Weights of a small GPT-style language model, trained from scratch on English Wikipedia: no biases in attention or MLP.
Each number is 128 + 32 x the weight over its row's rms, rounded and kept within 0 to 255. Layers, rows and columns count from 0. The size above them is the row's rms in percent of the matrix's.

# layer 10 MLP up, 2048x512, rms 0.154, rows 117-143, columns 256-383
size [109  96  98 101  88 111 104 101 101 105  98 109  96 101  96  96  96  90 110  98  93 105  91 110  94  96 101]
[[159 141 127 167 145 188 176 150 145 142 121 122 101 159 192 147 116  74 110 113 115  85  79 153 151 104 119  92 134 145 140 116 157 139 104 113  82 102 139 113  68  90 168 158 100 105 104 119 130 151 166 147 117 158  78 113 122 195 121 115  80  98 132 110 104 177 168 142 162 108 120 111 139 188  75 101 118  96 132 187 150 186 136 153 144 148 177  59 118 201 127 140 132 134 149 108 129 116 112 106 124 107 110 151  93  80 208 189 159 155 143 141 119 110 137  94  93 166 142 155  84 110 146 152  65  78 139 188]
 [117 138 143 121 114 130  68 134 128 100 127  95 124 112 146 126 165 181 109 142 157 144 135 125  83  47 181 120 127 101 135 140 143 135 143 127 102 154 100 156 154 142  84 143 122 123 158 151 151 147 122 120  77  64 167 142  90 167 131 140 113 161 139  83  77 151 166  78 119 151 138 148 105 154 122  74 125 147 102 167 159 116 140 135 148 135  93  44 113 148 116  36 138 128 125 148 100 154 164 146 106  68 120 156  93 123 129  73 114 131 125  59 152 188 198 122 150 141 162 135 106 181 223 194 137 157 139 157]
 [ 75 147 151 137 115 150  85 162 174 164 147 219 130 114  50 108 132 152 150 132 143 138  90 139 174 117 126 114 105 131 140 151 128  75 111 177 128 162 139 105 136 130 124 197 147 182 118  92 129  86 118 120 137 173  94 147 155  84 119 181  68 128  93 105  59 156 160 102  94  81 145 114 172 152 153 133 187 182  83 203 126 150 147 160 122 142 121  96  90 105 140 161 162 129  81 154  58 131 117 146 114  71 154  84 131 145 170  98 231  89 106  99 136 152  53  69 162 144 106 166 112 131 128 128 110 147 143 110]
 [132 102 168 125 142 113 107 162 118 100 103 182 126 108 172 145  96 114 151 106  99 104 144 180 157 193 139 127  87  82 102 144 149 176 159 105  89  60 157 135 123 140 174 130 161 104 135 153 173 164 168  95 206 141  71 103 164 118 178 123 167 133  76  71  88 188 176 113 114 132 113 140 113 115 140  64 185 100 121 153 114 163 131 138 125 123 119  84 151 121 139 131 120  65  99 123 110 132 116  96  96 139 152 104 144 140 132 128  93 104 205  72  87 103 153 154 172  70  87  85 108 127 128 131 132 123 142 118]
 [146 131 219  93 171 143  74 207 123  91 192  96 155 160 110 102 106 105 142 149  91 101 125 127  73  87 140  42 125 123 118 182 158 101 122 156 113 154 155 178 117 105 136 184 127 118 107 138 206  76  83 168 170 155 131 140 118 139 135  98 160 137 133 157 134 115 118 115 124 128  90 143 109 176 109 120 134 105 135 170 154 140 111 118 134  94  97 132 111 155 181  84 101 162 178 121 164 167 115 106 126 131 132 107 130 141 109 146 151 115  96  95 200 124  95 187 141 152  85  74  90 140 186  83 103 128 171 123]
 [167  68 140  90 160 105 121 159  96 200 218 113  97 105 137 214 183 111 136  98 162 110 119 104  90 140 104 168 161 105 157 116  93  94 159 120 129  89 174 170 105 153 127  89  92  62 129 139  91 152 153 135  88 107 165 157 154 124  66 138 115  73 115 153 175 124 152 120 143 147 100  86 124 142 125 131  76 136 188 165 152 132 111 156 159 154 114 106 127 174  84 135 106 123  93 150 112 164 132 184 145 147 146 128 139 114 138  64 129 146 209 157 164 125 142 183 161 127 124 167 137 182 135  91 136 152 111 150]
 [113 101 142  73 181  64 118 139  92 115 137 167 145 125 139 140 178 151 106 168  86 130  74 121 132  91 122 122 132 152 154  69 174 117 117  99 179 165 135 117 183 138 123  88 151  96 145 138 143 131 133 153 170 149 141 114 141 131 113  86 112 114 152  92 143  94 112 140 151  76 147 178 136  95 137 143 101 159 124 107 139 147 143 126 135  99 158 117 126 158 119 145 133 163  79 118  72 133 147 121 117 142 148 117 151 150 118 152 164 105 185  81 143 113 159 173 187 143 122 139 110 202 157 140 168 140 110 172]
 [106 158 118 120 132 123 121 149 117 100 132  74 175 143 113  55 113 139 146 147 121 114  84  78 120 154  44 130  90 112 153 175 145 107  91 129  32 133 103  95 110  69  64  84 135  99 165  95  97 150  99 118 127 115 143 163 127 150 166  91  66 133 144 119  91  90  95 126 115 144  95 138  88  93 168 115 127 176 135 136 129 130 153 148  79 159 192 153 136 137  94  90 136 116 103 170 143 143 144  98 156 115 126 116  59  84 102 178 110 114 117  92 155 100 114 130 112 102 106 146 149 165  99 129  98  61 100 173]
 [163  92  86  96 117 119 127  99 184 131 191 104 137 129  79 115 141 126 151 168 146 137 153 135 145 126 135 169  79 122 152 127  77  80 156 191 137 117 124 100  83  66 114 157 121 160 118 132  97  98 159  73 100 172 117  97  97 121 173 180 139 149 118  66 145 117 113 141 126 128 121 117 116 118 152 118 132 100 145 126 121 101 127  91 163  79 108  93  71  99 163  77 153  86 172 114 110 181 100 145  88  81 179 138 116  93 122 108 148 141 113 151 129 129 123 114 122 190 167 105  98 178 112 140  63 161  96 137]
 [ 87 127 120  67 121 153 129 101 128 142  98 177 166 149 141  84 177  98 161 157 161 152 196 145  96 169 141 168  94 114 121 144 149 102 151 166 109  94 171 122 104 101 193 101 157 203 114 132 183 109 136 157  97 120 121  79 155 155  69 119 104 162  92 110 110 203 117  83  82 153 174 137 162  98 139  33 138 148 130 138 115 139 139 157 127 175 157 116 157 159  93 121 107 129  96 138 123 141 134 177 176  61 160 156 126  79 152 150  74 109  96 154 194 187 149 141 117 150  43 155 121 128 158 114 119 121  56 143]
 [153 163 110 159 134 107 142 160 128 140 158 153 103 151  70 138  95 126  49  67 109  84 125 134  90 120  84 196 137 128  48  57 156 177 157 130 156 161 109  98 158 220 152 109 137 153 116  99  81 128 162 147 162  63 153 156 158 134 156 131 134 150 134 133 138  58 172 105 105 142 178 149  98 171 161 122 123 124 172 184 165 192 146 164  81  94 199 131 117 112  97  99  93 103 115 174 148 140 121  71 121 110 132 133 143 104 166 144 186 125 173  58 138 126 116 153  80  94 125 115 132 120 178 211 152  91  69 110]
 [132 155 123 147  70 109 118 186 149 156 130 119  78 128 139  33 163  94 101 125 101  45 168 158 107 110 105  95  65 125 137 137 154 164 178 109 111 123 115 108 107 117 180 196  81 123 102 103 108  52 111 137 163 144 103 150 155 153 104 145 124 112 154 176 192 152 148  93 139  87 131 144 109  86 125 134 137  82 132 168 131 111 126 163 136 131 132  85 151 139 139 177 215  59  67 203 127 101  90 144 166 137 177  91 109 137 103 141 154 101 131  85 142 117 118 114 116 111 129 115 125 140 147 150 160 140  96 111]
 [114 124 133 147 115  91  78 159 158 116 127 117 144 145 102 151 124 133 102 136 148 173  98 109 125 158  80 166 125 118 147  85 170 144 105  88 138 144 119 185 110 106 124 102  58  92 133 119 185 106 170 129 106 108 168 161 151 123  93 174  78 140 133 171 150 149  49 103  54 148  98  91 134 229 129 123  98 166 130 152  61 183  96 108  92 152 142  76 171 115 143 124 114 184 122  93 141  86 159  94 241  73 140 178 129 113 110 119  94  91  62  99 168 143 176 104 178 168 126 160 129 135 102 193 188 110 104  43]
 [117 123 126 112 134 120  93 126 155 119 115 145 126 111  96 146 131 133 123  97  91  66 154 140 152 106 130  80 112 202 171 158  52 124  47 106 100 153  80 178  76 172 148 106 152 113 146  82 123 123  94  96  97 122 158 126 198 139 200  76 125 125 149  78 104 154  94 133 123 114 186 181  90 152 149 150 127 107 109 134  78 157  85  84 133 148  68 137 118 191 117 153 127  69 168 116 130 140 160 148 106  93 101 151 112 137 138 141 105 121 178  66 121 104 109 160  84 154 157 186 100 129 107 122 110 158 110  77]
 [129 143 118 125  86 139 139 106 150 135  86 141 146 105  96 158 145 171 135 189 142 177 117 140  77 146 116  78 174  93  89 160 144 123 129 103 129 149  96  96 154 148  70 163 106 155 144 131 139 181 104 133 176 142  54 153 153 143 142 164 150 100 194 142 124 155 112 135 147 110 137 128 150 168 143 155 176 107 173 140 155 155 140 112 118  95 124 171 137 159 130 142 132 101  92 125  98 150 136 149 132 105  68 142  17 144 108 190 164 117 133 158 133  82 130  80 135  97 165  92 154  94  46  82 151 171 136 185]
 [127 165 165 138 161  97 162 110  73 144 132  83 165 137 119 140 159 133 135 198  98 151 157 101 149  99  95 129  69 162 159 164  76  58  97 134 116 146 134  70 128 122  96  77 160 119 110 116  93 139 108 163 131 110 152 141 135 135 159 201  94  93 121 137 165 117 131 125 165 136  98 119 163 147 172  79  92  87 132 167 138 187 124 190 143 113 102 132  69 137  67 176 108 162 125 139 134 121 132  72 151 101  87 128 132 104 193 153  97 115 146 139  66 136  53 158 158 120 173 153 113 183 103 140 128 122  97 142]
 [163  54 205 117  85 146 114 146 126 126 112  85 138 159 150 105 150 188 167 192  95 196 107 150 123 136 185 131 181 136  73 172 136 134 131 157 188 170 149 145 102 106 153 144 166  72 149 120  56 102  82 178 142 108 160  92 156 162  85 133 163 124 167  77  95  83 126 145 128 195 118 183 144 122 101  61 185 159  80  92  79 151 126 102 153 114 143  77 113 138 157 103 141 131  95 160 144 157 124 141  88 115 157 171 130 142 123 140 121 149 104  92 113 179 121 145 123 134 145 137 104 135 136 168  86 141 119 141]
 [144 129 105 126 134 185 172  91 117 100 107 161 167  50 141 107 154 108 111  90 121 122 111 153 131 139 148  97 111 138 172 210 154  90  91 171 155 132 132 142 184 131 119 115 125  89 113 148 129  84 101  79 137 136 105  76 137  48 186 151  65  98 104 190 129  88 124 121 115 153 115 101  87 140 143 139 200 127 136 160  84 165 119 132 164 195 142 159 127 132 115  90  72 138 171 126 141 137 113 125  61  85 123 146 109  91 163 129 134 116  86 112 164 126 109 151 114 162 157 122 152 131 140 111 117 170 108 105]
 [ 78 198 107 129 147 116 147  71 203 152 149 126 189  88  98 134 105 151 135 101 168 124 114 135 155 133 157 102 137 119 198 107 166 194 126 147 114 165 122 148 126 195 112 130  22 123  89 156 102 109 163 112  95 144  82 109 121 106  74 143 119 168 103  90  99 192 161  70 133 151 177 107 141  91 153  92 111 128 122 104 119 170 136 114 100 179 121 110  51  89 179 118 151  75 178  99 109 156 124 108  60 150  86 129 126 145 118 131 112 117  90 118 183 109 102 137 153 120 182 144 149 167 200  91 153 181 159 144]
 [ 96 146 166  84  93 154 107 113 151 112  95 163 156 108 100 158 153 122 152 105  88 140 122  96 147 116 160 135  74 110 141 112 174 100 167 120 159  52 110 159 103 142 141 126 119 144  50 150 150 151 122 120  77 178 105 144 126 122 104 154 128 157 104 103 102 117 156 139 202 151 135 146 156 108 100  97  93 196 145 160 144 138 184 164 165 145  66  97  16 119 177 126 127 169 114  82 141 117 168 167 116 177 149 136  95 120 147 145 125 104 113 122 150 116 105 127 139 147 130 172 129 141 120 125  93 158  98 128]
 [119 181 113 162 111 154 107 140 125 110 138 122 147 134  92 120 117 124 115 132 143 179 156 122 137 124  97 114 129 160 148 133  70 117  91  80 116 114 104 165  85 142  99  93 127 177  99 110 200  79 102 121  91  78  97 111  99 117 162 149 154 104 136  95 124 131  90 134  70  49 136 102 105 133 138 145 170 109  63 121 148  99 137 146 121 107 141 124  74 151  89 111  91 110 131  93 160 149  98 122 107 177  93 145 134 145 127 171 147 115 104 148 187  79 172 130  93  89 116 161 121  92 158 111  89 169 163 126]
 [ 76 106 134 103 118  93 116 112 113 153  74 153 125 117  55 137 131 140 130 138 175  69 137  96  76  98 130 140 137  89 190 160 128 152  94 156 121 142 126 183 126 130 114 151  32 153 164  82  93 203  27 112 129 123 140 110  80 152 112 112 117 101 124 143 104 144 144 163  75 120 126 138 167 140  78  76 117 159 127 172 149 110  99  99 117  95 163 113 113 166 134 116 108 130 106 125 160 146 113 136 148 150 131  85  98 146 175  95 146 119 175 203 119 144 138 133 155 111 167  97 129 116 144 109 216  96 122 125]
 [143  57 100  69  98 155 151 167 100  75 116  99 145 150 135 166 141 144 189 140  94  82 139 118 136 138  94 120  62 116 110 155 115  97 106 160 128 138 157 175 112 134 109  96 136 153  99 187 147 137 128  58 137  63 114 133 119 149 141 103 134 131 166  70 109  80 108  95 113 143 120 148 121  98  97 162 131 144 196  88 171  98 183 103  86  88 129 165 112 139 185 158 174  99 149 124 130 104 168 129 113 158 135  71  97 104  92 195 131 119 191 119 129  38 118 104  91 119 172 121  83  86 166 143 127 143 158 114]
 [108  83 157 156 113 139 128 116 136 134  88  97  27 109 180 197 159 145 111  80  98  65 145 180 196 147 138 155 134 140 176 152 108 104 125 166 121 100 139  82 161 109 135 117 148 173 101 120 111 102 178  97  72  93 121 142  92  88 106 105 165 150 154 145 122  82 143 177 135  87 129 158 130 136  94  94 104 133 129 191 126 157 231 105 152 149 171 134 161 120 148 120 174 142 101  89 124 143 158 122  74 171 104 141 164 130 170 200 152 127 108 130 104  71 124 195  97 157 110 158 151 122 115 122 122 124 105  82]
 [158 140 147 155 136 133 149  82  80 160 170 162 124 134  89 128 104 136 131 123 132 121 116 176  76 101 158  73 114  87 138 126 170  83  57 158 169 128 140 114 156 167 140 132 129  82  95 141 174 122  68 102  95 106 200 152 140 151 166  89 107 144 136 135 100 163 158 137  60 151 170 140 132  97  89 108 150 106 101 105 107 212  15  72  82  49 121 125  99 159 138 139 180 127 129  73 106 173 127 128  83 116 142 119 150  87 118 115  98  97 157 141  96 167 167  27 165 111 147 152 148 179 176 110  96  76  77 102]
 [ 74 120  70 152 160 184 153 158 169 145 207 124 145 141 124 133 141 128 133 167 104 134 151 129 157  95 110 129 133 158 126 135 172  21 169 131 105 187 151  66 142 150  86 128 101 146 108 232  82 133  95 140 131 160 139 126 124 123 139 154 151 210 134 134  93 129 129  94 100 138 146 154 147 136 135  97 168 189  76 165 156 133 143  95  93 133 117  63 158 125 107 122 190  79 118 102 139 134 155 107 161  86 149 134 120  93 119 149 107 136 134 120 157 150 133 140 114 137 155 109 136 207 107 117 144 124 149 145]
 [ 65 129 148 137  86 176 136 144 135 143 113  86 151  61 110 164 122 198 143 139 128 157 120  95 152  86 160 148  64 133 110 136 100 108 100 108 108  86 192 102 115 114 100 164 112 103 128  60 162 143 177 147 103 145 118 160 135 112 120 132 102 140 147 117 125 147  96 109 101 107 144 127 107 138 175 142  80 145  56 113 153 146 137 119 172 145 146 122 127 125 108 136  88 125 114 163  85 121 106 180  73 155 100 100  91 135 134 203 158 197  73 119 167 149 106 151  64 143 154 115 122 149 124  92 160 180 103  77]]
# layer 10 MLP down (transposed), 2048x512, rms 0.154, rows 117-143, columns 256-383
size [101  98 107  92  91 109  96  98  97  99 100 110 104 104 100 100  97  91 105  98  87 103  99 112  95 100  97]
[[167 106 177 135 103 110  96 110  85 112 125  53 116 111 151 120 105 126 167 179  63 103 143 138  63  96 116 138 123 134  93 125 221 176  98 134 109 148 125  96 140  81 146 134 123 144 101 124  94 163 186 129 161 170 114  53 151  92  91  92 151 112 176 105 107 140 166 111 133 172 100  92  76 156 140  65  89 144  78 137 139 191 152 102 116  63  66 146 130 145 134  89  92 148  89 135 143  91 104 169 128 120  77 133 119 173 135 126 158 139 162 149 112 136 133 116 161 164 106 125  84  96 137 140  85  97 176  83]
 [ 99 182 105 150 168 134 101 130 136  71  69  82 133 183  91 169  89 136 124 140 141 107 186 111  96 125 137 116 149 168 127  81 164 124  88 137 163 138  86 140 159 151 110 164 156 157 172 106 113 104  89  93 122 108 133 132 108 143  98 145 134 108 209 192 154 140 144 133 131 143 192 254 130 132 116 125 165 122 122 174  83  82 138 110 156 136 120 212 135 139 122 111 128  87 132 125 104 109 108 206 168 121 172 104  96 133  71 100  59 118  89 150 108 172 160 121 131 123  48 120 105 118 106 132 135 150 164  95]
 [131 159 195 133 138 158 128 129 144 141 174 166 178 139 149 123 130 149 136 133 131 149  96 149 122 117 122 115 139 153  96  92 120 160 134 134 151 155 156 250 212 110 102 100 173 150 112 183 182  94 100 195 152  82  97 129 130 124 146 154 139  84 151 131 126 136 148 131 129 162 117  23 133 151  89 157  80 158 113  80 119 107 148 119 152  76 191  87 100 122 151 125 152 159 118 129 110 158 131 162 107 199 110 150 134 145 107 195 119 108 143  81 178 127 110 145 114 143 132 140 172 111 138 139 177  70 136 173]
 [148  87 174 140 121 104 148 102 146 137 130 140 117 119 149 127 149 163  82  88 121 107 117 160 172 190 153 132  80  55  89  82 130 163 117 142 123 147 131 107 148 118  79 176 150 112 176  50 113 121 147 112 145 107 137 145  73 132  61 144 150 141  81  73 111 117 131 191 105 148  98 125 134 115 110 111 127 176 127 138 134 112 117 125 117 125 146  56  61 172 123  78 131 179 158 179  75 121 169  97  96  96 143  99  88  98 135 147  65 119 184 136 156  93 140 143 171  68 123 172 127  99  82 151 166 169 120 130]
 [106 144 175 132  97 114 126 110 113 142 128 165  91 184 203 139  93 132 116 109 149 183  87  74 157 109  88 130 145 107 128 163 108 100  94 129 124 112 120  87 149 127 101 166  76 176  98 169 117 144 130 145  31 100  50 146 109  72  15 195  97 125 188 117  79 211 127 121 110 150 128 128 162  92 135  69  79 102  72 193 142 184  93 141 150 138 115 148 116 154 113 145 137 158 141 113  99 146 153 176 180  92 155 147 101 125 106 111 152 110 183 121 175 151 132 103 176 171 149 111 204 113 151 191 153 153 120 121]
 [ 76 135 121  70 125 107 114 138 102 180  39 126  74 155 104 154 133 117 167 160 155 154  97 123  96 202  46 128 164 101 146 156 109 105 155 182 171 165 176 123 112 115 118 173  88 146 115 111 143 175  96 118 133 121 159 136 145  99 197 124 136 197 103 103 160 123 201  73 107 180 117 144 128 152 132 152 144 166 116 144  78 146  84 150 105  76  86 140 117 181  98 110  95 169 152 155 110  97  85 162 153 157  29  83 103 123 118  93 126 124 166 152 162 138 110 174 152 114 138 160  95 123 131 155 141 171 160 119]
 [141 123 108 133 140 143 141 195 149 180 184 174 127 192 153 114  70  77 135 143 136  58  71 180  60 190 163 125 146 120 135 117 100 126 178 130 135 138 119  93  91  88  95 116  54 127  72  83 135 129 124  98 115 234 165 112 154 168  98 186 148 100 143 196  67  60 174 177 204  66 103 104  92 122 102 155 106  89 103 137 102 176 120 129 109 128 118 121 132 134  98 106  99  95 168  68  87 159  93 126 128 147 166 150 133 161  93 120 105 145 108 132 135 140 117 107 172 154 138 112  81  81 150 113  80 122 150 116]
 [141 143 145 126 145 113  95 108 183  94 117 145 137 150 122  88 135 157 128  65 124 107 176  85 118 147  77 106 150 130 168  90  88 172 176 165 152 136 116 102 144  96  82  86 138 105 161 158 120 162 114 181 164 138 138 125 159 110 152 137 154 130 116  90  86 117 143 192 166 162 140 186 108 116 168 199 110 124 137 116  92 152 151 100 141 114  86 179 104 105 140  61 136 159 121 104 193 143 107 124 185 150 104 199 148 182 145 130  84  57  92 143 128 107  86 159 118 155 142 122 115  71  95 112 190 131  94 113]
 [175 160 102  84 130 127 140 174 139 158 206 129  91 111 122 119 126 132 137 140  98 141 112 108  95 142 136 135 133 178 147  56  97 133 136  96 139 143 162 117 126 128 178 131 212 102 115 118 107 102 160 115 122 144 148 165 179 157 113  30 158 142 158 125 110 120 129 105 160 102 131 150 143 148 127 124  95 168 129  68  75 189 117 103  98 152 150 100 164 132  86 161 110  82 146 154 119 124 138 112 121 180 143 170 130 147 116 130 160 132 152 172 152 150 130 120 148 134 117 133 166 204 168 185 150 165 160 127]
 [155  89  80 145  65 132 143  75 102 120 138 151  74 127 163 118 114 138 123 165 117 164 163 185  98 106 171  96 141  51  93 140  94 137 134 165 144 112 150  84 139 102 141 133 147  87 116  84 145 121 206 184 121 180 131 127 147 125  67 115 175 125 121  81 117 108 148  88 145  72 156 139 167  93 123  92  94 167 106  70 104  99 150 148 141 147 132 100 137 127 103 206 145 143 157 178 122 111  71 129 179 170 186  83 111 128 119 141 123  97 148 111 102  73 120 118  87 161  95 103 158 154 184 133 180 160  76 116]
 [191 148 124 153 200  91 158 183  90  67 110 143 111 142 126 143 136 181 160 231  98 139 147 150 109 168 130 123 193 155 119 130  95 228 160 185  64 108 112 107 124 124 133 117 137 102 122 176 159 191 131 124 124 153 157 139 135 185 151 118 136  97 146  87 126 126 164 189 104  52 167 175  92 140 133 153 129 119  86  99 109 102 160 103  73 140 115 119 103 124 141  86  92 124 153 148 117 116  97  84 133 147 153 156 171 134 139  80 159 180 128 164 103 149 164 112  93 164 133 188 112 113 179 161 101 144 150  89]
 [ 99 136 144 147  84  89  53 166 139  61 174 179 135 100 101 126  71 149 130 130  90 115 161 133 136 102 120 113 132  70 142 110 179 129  80 145 131 156 119 124  94  69  95 132 113 120 154 137 150 128  57 114 142 137 127  94 105 119 209 114 138 191 157 117 204  94 155  89 136 166 131 206 142 186  89 109 105 146 149 119 133 182 148 106 160 114  99 110 136 134 124 122 166 127 134  60 134 133 152 101 151 148 140  81 115 173 113 116 125 140 111 139  98 138 110 110 114 134 118  79 122 111 168 120  46  37  80  81]
 [101 149 116 192 153 117 137 142  60 119  97 113 165 178 120 133 137 117 118 202 159 135  95 172 158 138 160 164 116 155 203 164 114 100 146 128  79 157 171 153 142 117 127 159  98  90 169 104 135 106 105  94 181 182 138  90 175 133 124 133 109  97 156  96 143 121  98 145 127 111 180 107 113 122  87  99 130 168 123 129 116 149  61  75 161  50 107 110 146 125 120 180  79 121 135 136 130  87 145 127  94  84 140  79 104 167  91 190 163  69 168 106  85 132 127  86 217 136 132 146  97 154 118 112 157 108 120 121]
 [119 145  90  97 160 166 152 190 110 128 125 175 107  98 133 115 134  98 155 149 177  96 104  92 121 127 137 164 170 140 163 136 127 122 157 112 130 116 167  81  79  66 137 101  89 131 147 169 122 126  98 148 120 151 143 128 107 126 141  95 127  99 211 130  91 127 129  66 128 114 131 164  87  91 137  83  92  97 116 139 129 101 108 169 130 153  87 147 124 128 110  72  85 124 106 149 112 142 146 152  83  91 128 171 171 115 208 122 136 144  98 115 174 148 158  96 102  87 118 112  79 157  87  85 106 132 124 140]
 [ 93 150  96 186  91 155 135 137 100  95 204  82  79 136  91 125 152 162 117 107 120 178 144 153 135 136 167 133 172 125 149 118 161 160 123 116 106 154  96 150 122 127 120 109  86  96 104 150 136 187 143 138 159 159 148  43 148 117 119  74 165 113  99 184 106 149 140 130 115 141  84 181  87 112 126 143 176 196 108  59 126 154 118 112 180 142 118 167 182 135 121 168 116 129 109 144 101 151 181 142  95 133 121 111  81  62 111 165 145 106 174 137 159 173 153  76 106 108  83  88 165 144 132 137  61 127 168 100]
 [159 120 170 177 126 130 137  82 101 169 109 140 104 110 236 107 128 119  87  88 148 119 119  99 151 119 231 134 120 167  75 133 114 158 126 105 116 120 159 175 116 125 114 138 183 136 125 159 168  83 164 199 117  65  66  76 141 142 170 168 133 129 120 120 155  97  94 184 162 101 102 121 135 128 120 116  73  95 123 182 149 156 177 116 122 180 143 131  98 116 146 168  81  97 151 104 167 147 107 122  94 113 114  41 150  95 109 160 141  81 137 128 161 193 101  96 201 172 107 139 154 144 172 103 116 179 150 143]
 [ 65 119 152 163  73  93 132 134 122 162  98 106 111 114 109 118 153 133 108 139 115 161 151  90  68 124  92 137 132 229 123 144 160 105 159 116 145  62 157 152 111 138 194 107  81 119 118 163  93 109 148 149 149 187 128 109 134  96  84  97 141 178 123 151 130 131 191 119 138 160 145 149  68 139 142 119 126 112 111 103  99 144  73  87 184 125 120 127 113 130 149 110 154 145 134 141 166 112  86  95 158 132 146 154  31  91 137 108 123 101 144 140 122 134 175  93 113 113 152 121  97 127 154 167 136 126 100 131]
 [ 55 112 173 168 108 160 173  91 109  91 163 145 167 144 123 110 100 142 151 140 131 128 128 135 152  85 144 162 128 127  93 114 119 117 124 112 162 130 170 138  87 116 107 118 135 161 227 131  79 132  74 102 110 130  70  75 142 123 143  82 133 176 131  80 158 170  80 120 124 113 131 128 142  92 140 123  72 120 193 106 153 180 136 203 159 128  62 102 152 142 134 140 113 171 130 142 152 167 103 171 160 147  85 147 113 134 151 147 110 105  77 119 120 163 119 109 131 126 137 167 134  98 163 137 142  83 163 162]
 [125  94 141 115 117 134 130 162 157 155 160 162  86 107  96  98 101  70 127 115 100 105 107 144 144 109 142 131 166  89 164 106 143  97 127 128 112 127 149 126 104 159 149 144  97  68 128 114 125 137 148 104  73 108 136 140 113 126 121 106 151 181  92 179 128 184 101 124 182 149 155 164 186 121 110  88 115  90  69 107 199  76 138  89 107 121 103 145 126  68 128 142 207 115 138 103 139  72 124 142 152 128 158 167  56 133 118  95 149  42 162 114 193  70  92 132 165  75 120 163 156 129 155 135 140 172 186 127]
 [181 131 139 131 135 128  90  86 117 145 141 128 128 124 122 134 107 122 104 157 120 167  98 133 142 182 173 128  85 100  81 165 160 101 138 105 131 145 143 183 110 112 109 168 119 167 105 168 179 139 165 146 170 143 130 102 154 120  97 108 107 212 152 132 159 128 102 154 182 121 137 167  48 119 109 134 173 117  94 132  91 113 161 105 159 141 149  84 125 129 159  77 136  85  92 125  45 142  91 168 160 143 105  52 111 104 178 141 149  57 134 121 105 172 135 114 201 177 138 129 144 133 135 125 103 175 148 112]
 [209 121  64 186 113 139  93 131  88 161 153 125 118  99 104 119 108 170 148 166 122 165 158 192 148 152 151 117 176 158 139 111  87 125 108  70 181 101 116 153  97  80 125 116  91 116 118 156 139 106 181 109 177 109 117 184 169 108 130 142  88 115 160  90 131 124 144 121 113 112 144  89 136 111 177  57 102 152 108 125  99 133 120  91  99 156  81 107 167 114 136 157 124 138 148 139 106 132 115 156 135 187 130 167 135 118 101 133 155 100 162 124  87  58 144 125 108 135  81 129 100 142 148 109 176 126 138 174]
 [162 109 123 138 107 121 112 128 130 127 122  79 149 120 165  90 118 104  84 153 170  96 137 151 142 155 138 156 141 163  70  58 129 185 160  99 125 183 119 114  64 118 118  99 155 104 197 114 180  44 163 135 144 106  99 100 143 116  83 155  98 126 158 166 134 102 114 107  52 136 157 108 118 151 103 170 145 130 203  86 139 199 188 137  83  70 155 140  92 154  87  43 137 135  91 200  93 158 150  57 118 174 153 106 103 143 167  99 101 201 153 141 102 164  94 131  61 129 126 138  78 136 144 125 162 136 130 148]
 [144  58 102 134 120 129 119  95 169 106 123 154  70 146 147 136 195 144 132 155 175 147 114 152 150  95 137 181  96 154 122 182 134 127 142  82  68 143 102 167 139 129 146 143 160 133  65 149 100 113  84 144  83 131  89 115 132 110 116 178 150 135 141 141 159 175  78 153 147  98 117 140 168 151 165  98 133 145 134 114 139 114  98 120  75  81  88 103 162 157 114 105  92 143 107 122 146 176  89 167 169  96  52  97  95 114 134 213 111 131 119 194 152  99 107 127 146 146 168  95 128 115 138 145  96  98 131 135]
 [143 127 160 183 103 133 154 151  96  88 154  96 157 133 176 127 102 125 133 104 107  43 123  96 161 177 146 107  72 164 173 166 119 153 119 175 169 137 118 151 145 122 183  71 105 215 167 148 167 104  93 113 168 148  88 137  90 156 157  90  95 168 139 149 138 122 166 142  73 176 136 118 123 153 108 112 173 125 132 153 125 161 197 125 130 153 118 114 130  82 130  78 169 157  39  29 123  24 136 147  83 122 125 147 139 137 111 200 143  75 111 164 153 150 150 120 110 136  86 205 167 163 120 119 158 164 139 133]
 [ 53  55 169 117 120 133 102  57 111 128 171  56 147 177  79 150  59 142 117 135  97 119  86 120 122  74  76 178 104 132  96 151 124 134 100 114 138 150 169 115 178  88 110  88 136 153 107 164 143 139 129 147 138 168 142 143 139 123  62 104  80 166 113 196 125  78 179  77 156 153 171 121 191 135 151 122 117  79 122  82 179 101 145 130 120 118 171 136  72 151 114 143 140 165 139 116 109 144 115 130 163 121  72 201 197 155  53 139 123 152 153 109 138 158 158  75  67 113 101  88 120 153 199 155 126 112 182 138]
 [103 153  62 129 115 148  48  96 146 116 133 199  96 163  83  95 111 129 125 120 129 127 167 158 138  87  85  95 171  99  74 129 119 104  99 143 110 108 110 109 161 197 134 159 191 165 164 106 130  90 144 162 143 107 168 154 152 152 231 121 130 152 133 119 123  87 105 132 101  40 146 103 160 153  88 160  94 128 120 115 104 113 118  78 135 119 104 135 132 154 174 122 118 139 125 137 196 136 215 187 116 106 133  97 162  68 119  72 138 142 143 154 127 136  69 153 187  98 107 118 124  74 145 157 146  76 114 152]
 [ 53 150 157 158 128 149 123 172 179 134  74 155 116  95 143 157 108 115 139 134 163 105 113 136 135 126 167 189 101 135 119 146 125  76 155 108 120 115 114 130 128 132 156  81 138 115 134 159 142 126 192 141 141 130 150 141 118 152 184 115 121  84  84 171 143 126 193 111 153  89 181 141 105  97 139 156 159  79  58  81  67 126 102 106 147  99  83  97 126 148 163  96  71  94 144 110 129  74 121 169 107 103 116 144 119 154  95 155  91 219 130 121 152  80 109 134 116 126 167 146 107  91 111 110 129  81 164 141]]